From a checkpoint of a small transformer trained on Wikipedia.
Size: 25 layers, 2 heads of 128 (1 for keys and values), MLP 1280 tanh GELU.
Each number is 500 + 40 x the weight over its row's rms, rounded and kept within 0 to 999. Layers, rows and columns count from 0. Numbers have three digits each. The size before them is the row's rms in percent of the matrix's.

# up: layer 14 MLP up, 1280x256, rms 0.0835, rows 926-950, columns 0-127
# down: layer 14 MLP down (transposed), 1280x256, rms 0.0737, rows 926-949, columns 0-127
up926 104:470474514500541458492537490543469559501466498507513452539488462551486489484582528498477484514533494544573473534460465504464509523536522474522493506492498433546488546527477408488493604482422521456452401462522546482491569507503519485477518494487427509526538471425459527488434484458484532545423535512494519485516405529465452459473540547531562471438589495510528513496448504475533503472513
down926 109:521470525436541525497489487530485454493495533521449522534488505464440505447546521503578577561525510474461534517436492462526560496491533496400501526488495496567434447466546456455484459517499486540485600472487367458511512492496472480493537521502482504517522491494506474527495513490490518447449570518511478478562433479496573470455528480490492476532515499520506555528476472458568562529559
up927 104:432572456509432454461465478392514456510559527463506449578560524464474586507519535503482459475469452544465519516507506489463520431460477540517571503545560497473513503484468521553431526444480456499545528510447516514531518507498532495433498507568499549469486497461453484503500565423521470512441491457544429442539459442550551464526470541552461537565554563466536493469530548517503487481435
down927 100:498460519471496549536492477562469497468457501558478509525455566512533424535462447471522484464513479547555531497468555537509573607433506527507562505530514512484487508468491541427570564573518507470528490494521512512487560511526570512520483545518489463498489462487493526441569526492502456507489541486469491452484493536554528426366557481500503486480509491512494463496444556563502461521551
up928 106:508468557496493501571527526474480531508553522445527466548481495479436451535504558499482544483481486495545421525497441529538490436567526491477451448551519405449511540544500448513439512472475573470471502521501509465517522494512506468472462432493528480556492541447573485553546540457442539544466527634478517529525574519477478477461455532565489424509594467490555451536516508514545414481537
down928 110:538471519482456473416404505493498498553524459545475524453535481428531504508517518443416507546482464508514598484498478510511550506514458493435509512550592499470453550491430520431552560550437479537540532524498531548527521476564441472495518460544524527480485446521486534541430467528494546532503460550496529498557490464494485486488447545504496504521562527553473528549489481459532563549512
up929 090:586474572488484448526512423484525516523518484496531544505510555497467511534501454505486515581587521463517476548503505467565498506503489457457553529450396511460523480475554498431463523513499503522501437510481494501533482496538490557491518565554564459482510502486519567524501496478525472543544480601492527512477493475510561494559535401481502431468502549524576489533463446454544446535429
down929 085:418487503499520522515506494474482513495521526514496423573442465506465459478466526557505490380421480520559471499505505517490480493511445564511469535527538518523494445479483542581557538522453490501491489473468554517523471454473546526481546473499487496520539592496484456573436486522429559521496464487548519482556510523525481442483428542514510552452549414501524442534514452530500497455588
up930 100:512482523501463494409454523541441572549537487536572481547552485488447504529542457583543506454526466535502497551512579499465562579539437503496483471521490555501487527476476546518455498535560521436464419533428535556517521514439505521496499433487453506511490481494559438508509533420501522531521495498522508500509511510520434549456527480534518470525525478592472435495491521482509458526564
down930 106:441540461507565548425510529466438441501474521534530493443525469517525472529481470444560523474508459606532543435472513573486455456522493492529566512517543524451468405547537480596526498514453562508524577486508440504494511574521441473557491508470641407506574479438489476496438470428520506522508496507437512497536482457498501538510566558467549474549468420520516447516512495516481511563467
up931 093:514457571474515568567529472476499508533496485496509519504521557474494472393520554523395499438492480437572494504511507506439514421545480513540417543495490458493471418510486556486457483456552467509520490571517498507459486464521485488421444498593600447595491532482489507490512602459484527522490555470460557494473453426496523392511524522550482490471508478522510556513495545477540526446505
down931 092:484478498470489455492495471511564557481437410499540595501532531462519476520506493489523494522474489489476541503420443528537495464507494564500485460430501476468581493547484469481494520513470497476505467468489505504456445482545488547457513536575498531533422492488454495520504480434532485557497519521478396490517516541526563495489527470510442492431511456525476462523508537470423475469506
up932 101:576439501517464481534512435469510465499474482536500585534540495445427489561497460520459517505503470459445516546481392511529420501511467538459481456478499453547538475534425436510475526535467474533501536521480484474464559531521488585428468561444520471410523502504573516569538504461500557498512496474556483469491524546489441533538504460538511479525542516511458483577499482459564452442465
down932 101:517449498459392557449467506477452461506488533472525460508558462473516485486459470443521473489454547524502489457549434548576512484506521545491508520453547469505517503501466511469561516396422526531454539528497493495484433582503505563462465533489454461435554483417518560557511486451529502478443509501511489438539478538454475509523496512528538465488515537460443480520443519492504604445495
up933 104:563524477474534485563490527465494525499468452539591509467525550498497618497474445524550444545476496493523501535563516434460456529535498536489572509541562505526512528473545443471408496548428431503457490567511506507461464457542548536372485509504487507478521482547490506555518533459551427481482477414510484541503482547475532497493489525419546478504506515501455515459478514484482426497452
down933 106:557548462477529531487507463535544576503508518407521531494526495524542499507510556443591493492460510481491471474490502519519508535575535476527477490500531441568493487442506469470480515460450467481412498557487504484500409462451473531546480548482468470478505487504518598537506476461532456550521495469459473526513515520558448445476434502487458476522469505500561540459543495569489579499466
up934 095:500411508493463522501533552496441515529543498541527480481598527517440605541484471567451591453493505475441485517522559559504465529540460518496414516491601453538487518510499444555493495477502501472446554454571501484429542535499454479467455529516529515398508508448485533484470489485554486532510583477457446484488504570460466539486516511486473493504526558521492439465523448489481534442567
down934 091:482484435498520484479481478484527473522511546505477451509425466491504484489494554475502383519553490550562508523498550478482533487480516550515488465505438530387516484516475557455538520470480517524576513490535521491493496548559610500495481407543458505531633441567471536470444495520485497515484529493513481469508468383456489555493515529448580530534487458390483500500484436471422490496486
up935 094:415466507492464466535554485465508515461542510461572517499521509533499539446493539467558496499428465477505483510453449539478402523473436456607432386528474516486442535546544489518503541487477472505514483506497478525481473503511577525497547554581455529511490510598453558529516505449487554493504470485490508509497531468486567471496522534485488476574538530475462509536490533471541442547492
down935 090:562499521550512438561522454456470497460524459501522516479460510508492538566524471467447524502547515538491545508500545454457550420464571522509484540528479435455482454538583453426479435469471528433467463526479529445515493444537453482520493490527520552523503498476542454523460448616526464467469487480534479532531420459481534474560442458438547505508557505505484574464543479554527497477459
up936 111:517520457461492482433510481580504543562534576429498522498471535493475556482579473510523463528488395540508446542516512519524484483400490460514511501465469550573575550476513521463472527486512450386515473584494463500518496515520515498504506493481465460520500533450532509471572525519458499502412482534477549568553498460448460551533433471484530477541514509531427509449498443504500489552480
down936 133:496527469511432465507454524472487541566456506501534508559507577546555564474468504542520427501535479471473462532500565464478441472469463477537504534546531490489588487444470415447462529502595454402511530505542482562507575517479494497522527539515478440528532408456547514450504518501466565504483521463504471510580587497443414478496511528458508488508529537478370494487450504380491504562433
up937 095:492504540566478485536507479541464483445485456536472563495556486513470525486598452484489538471494488483553505514543423507474492438497552514516491466521450493454500520533503477515505462500477480553470519561475489540598545506498575500429505482462438492447429503517439527572445543517493540606444507449502507554567431520530436496485500500580590522503506407502510515525498563504530403437417
down937 099:459504463544523428525560444462536432632536360502486554461527491515513446573471501545540477465530495524501503495413521480473561473443477543544520555476517466425427561483458514471502498472500543500407524531417484505515489457484507508529491525535468602478475513549470496545546526492487546499514425471468595493481497523519511498482432461506502446481592541508514548546471522532497474456546
up938 109:532507432445449444511488504516529565515513449425498581472521557455517448480491594464455455553500445507498466455485471555503559490428524490558520509469506531504533480495448531496480497506546480519524464533512549535496529421457507518498452481560516548557476550558485501493451511484448505560472518516508526482585483471503458490502441522511571517546503521465456520397490526518571537530484
down938 111:538468535528511519568507494511503523498485474533453498502486548535417524464481502519480519514532450490476524488490517532486555509517522513532450545451491442491529528480481495492441529441447476491491513482521543400507521577504503402560534488540504490380528513538506419487551458537479426517472541504503564517464533537498513462496543497612495445431436497479530488417485563460448474483515
up939 094:541413540481513489463473545497538506467468501539510551466480574478479524467556495555495463549440454561499476485450516494475461581510548550436441530525522523573537520554487491491568488415493401500498411455540488539527494545529503548533498458529515444468556449553481543515494475522482446511525521483495492517439509553440478456563457535479423540464475517521534467518477442501517541518442
down939 090:494488467512475557503542543556490538449481513546523563469395413484532538528432456474488560480534573478484498450503520544542513488458446453531514507451562473440438439504470532498437423512507664457529533523518506509551521508483466497487505526477523517531438508441577499470430581525500506469488446528469555498476451532537531521511496462488476520452510381489495478498565492501526560534513
up940 100:496499506461476536561514539504558454528510472414490495541468451479505450497529540490487563509489477524549489504551487455520501509499479468471470528460486376498502506512500497495469495581483467466427528536536472478545511501428438535491491513459528496466514573542493532494448489477485438468487558518444524525487575482504461500508497423544523500542571539417493610548561512467521527584527
down940 104:443556509535450589504509480506500548542511480498512468498539479502506474501465505619525535461523435448496509484505467502506530483481512560571540546520463529548525472575458458478523579449447401457528514530524571503485513469528527513467537504434481503455487526472504446504533483438477399581486556500516506520522534559541498489495466493385514548527510506573536433580528508541543504485487
up941 112:521512537476499450491426513503537501553525534472576418488526523480453440474506484481485507452482517469528443582448580522579442530472550534432546488567505412483561567502466577511513516540457580437478498502531539536608442520541502472460516490458483561536557485474530587453479532541473466522448537432517550530486526499491479526538461480503551494492559536517534550555494586512497500487505
down941 117:487503545508579534535601462483537440503483585582491508594453467555458553448551447484509516463487551567442529528489466479433478482543528508450438461455468459513503506460466464447540525514498505455514555508587553501467539514543391524495500437526497482520466572504526520550562506529503457537531544584467451518551479496456494523414508512502420506530460528480499477498494465486567494542422
up942 100:452506472448509481575548549475542480482493506489512537520470582471535459483483502610522467568531489443559420527504486512490422475424462489479486493441547436545523409491477452528524426528509439474519449490522544488479512517478552560491510494497445505478510519504489479505450476466489433567502448502563541476459464504529474466455507473530492516542522585432385538559543558527473504531492
down942 096:432505536503473499501490499500454457516486420490495487468545451462482451543522512522513553502480550498561454475484506491536560403510536502410490529446423520585560513546537499656493539479455537468499511572546573523483479503524578488483498521517481514575560536483491523483492545439526538504480436517554442500464473569540540474544491487552434420509471503461582492475499542467515488475403
up943 101:539421500522550539585517454539574506504423499426564501434542459495548454520543488510536527522491518535470580527493447533412443531496492496475520490501508468462477475523456493537550536506408566464474493537489537461479561482489497491511476501498538509495470557506546561518464440571476469470542553495597490439534577557522459471478474512490555475509574441452487487465526466443547504490464
down943 107:525505475526439523503418486528450469584452491469541436510423513468488517532519571540449507514553526556466557505564549443525543506479477563479525525546545571451494457529463460490475471517525493427389474476559584477482473534452528526472475476435470545521565484540395467469459572519498492496530555505511474504546476546474451467457573515570509508455485435556449536505493514501505471512470
up944 107:489499417437406551466457491510483584495479475453468539440535534444526486450489501497493546475518507455457494463496540507516500465463458498478418491541474523583557453552500490523543434487532505468481520441540507574497503458433517534509509468531498582504519590544435491457487471523439515481515506479536416469566534523572505513595555452490531512475522438545435543485486482486502478537552
down944 110:477500518463495479525486554440547458518488549502484554503450534573528464483482420457481515447484503494479543472490436381563522479511506586405462475543505456528559414508531472452523449445533514596540534514472454502570464475560506477503452470498472562532530430504481478516508521487536411546514494542443459508521495481555503505437494520452520513524492457505486563499540452471424543572468
up945 103:487453506456508511501514509560459505483505500498503506556521505507512532450493511539469535481498505488504533492558514492533601483480440478520493436497603518509543470527468463482484455498472465552465521470532506457516484393533483544422517519504563494456517469480477491485453523504548523538448539439519545514565519501395500424557422548481506454559423501497618466462490514495517519492504
down945 099:444518469544502513521472478495542426405497485440508581492503532471421545473477472566518439523529459452511502516464469495515478512478498529518495526463444520501520512432513431480498436641407486506585447557468416450510568539516473464495539515499518512454492422490513473532521472491543563547495514545526500460482520521556503554444577481511518460450519461494469474465531474443448460480528
up946 098:488460536480541414466469501539434501531508455517497516509461529518466477463519496478468439557494500481538473494500529498596493498496482520464512428510467523491492483433480523544534504505534532454549471528530502534473472518448468507449566468528461505506520391558413468499513480491470513516498518457453512503496529491516524537503488461493538434524519519537460490586473523543452483477444
down946 092:490514493559493559473528574572502501517567528451508457529452477454486424546502494545484514536524445504525491452471515497479445511542525475551533570494524499450459524497512422463450469527508560508532491512450546512530461459447503507502454557462474522540528546499522480436520489491490508547495509486552577492499494506467462512442535489526475470444450497515558485441502525482450514545524
up947 095:489458538526511437507430545519498472508523551467506560519496537532423498389520488537490484495489519543647512487542521500522499480448518554515500490556459514524550490408580511480488448454445387450533463611503506497495537536502473576533526535527506506521469469488538480443506440528502484499469553584516570445517452495543482413475493482532498462442512517552537528557522484467530494561531
down947 089:524508590510492486552552410444500462325551570486533457535538512503545517587496498478556534508561564445502539526511475542511471500554495527524531483481476472422500501547482551511520518479467502571523488521469477488491497498509504505487475466526504424513601500497510516512471497504511428518531526507464440510489612467513501600456482458496516458509550537454420503446560473477533496490485
up948 096:509445536461439491499510471506471564564541461565467549524514507495485452463457500558520529493523522475483432564528423523442468436428520476472485495524505513536523558469423489455418489516504486500510418497536549555476503494460489478410523486506501468517486486607537608539486545442498404569529468569433497475467477477541526511476524499448456469488548545510458443501523493554487521460520
down948 094:506482513533528578532479478517501521546465418547503448518513488465472454460472566587506455488539504509583474463456465483574458477402425518510540512469540504540551486488484534436492472552545490490463453451489495531562537538474506508467507499475495519527490478534506503539460600479522501548437547546468418493533492504549591512451510520487462517498515454515458525518519526552530523501587
up949 100:489492503467473413494507468546486528516492514507504530599482519582513450436417490501495503440538533516443438470470523522537484448515482493431490432516545507460488487469455465489510515489503478472459502539484547533500498452512508520490518502543450534521483462493516473548511537509486568509510497501429459489540551492531550498469460551604464478531540561485471558651538517506513428560505
down949 096:499478521479480457498553520502511477483501492510522513444445449533574436478514537530561433535491429469451461516434489438517517524470483554516521426496540474461572560467536538472456490523485596504527531455472457520488503490510491483486532546508502454474528534442551461512448484456479516496417443517507482527517540526502491483481468444460520536454516503517493535529536479556525515457508
up950 104:574457494513519508564437538504503557501558510482496528502516635504490526456505525499463542532520527507565439458508446403569518523468547507485454547510518470464575491484441460508491436514481545473459437451481497511470457467485461555489424560492549463494497501502495572477517509476537506556513570564475470550542527458472468421558506507446470495492504489482536520513480467514517528423465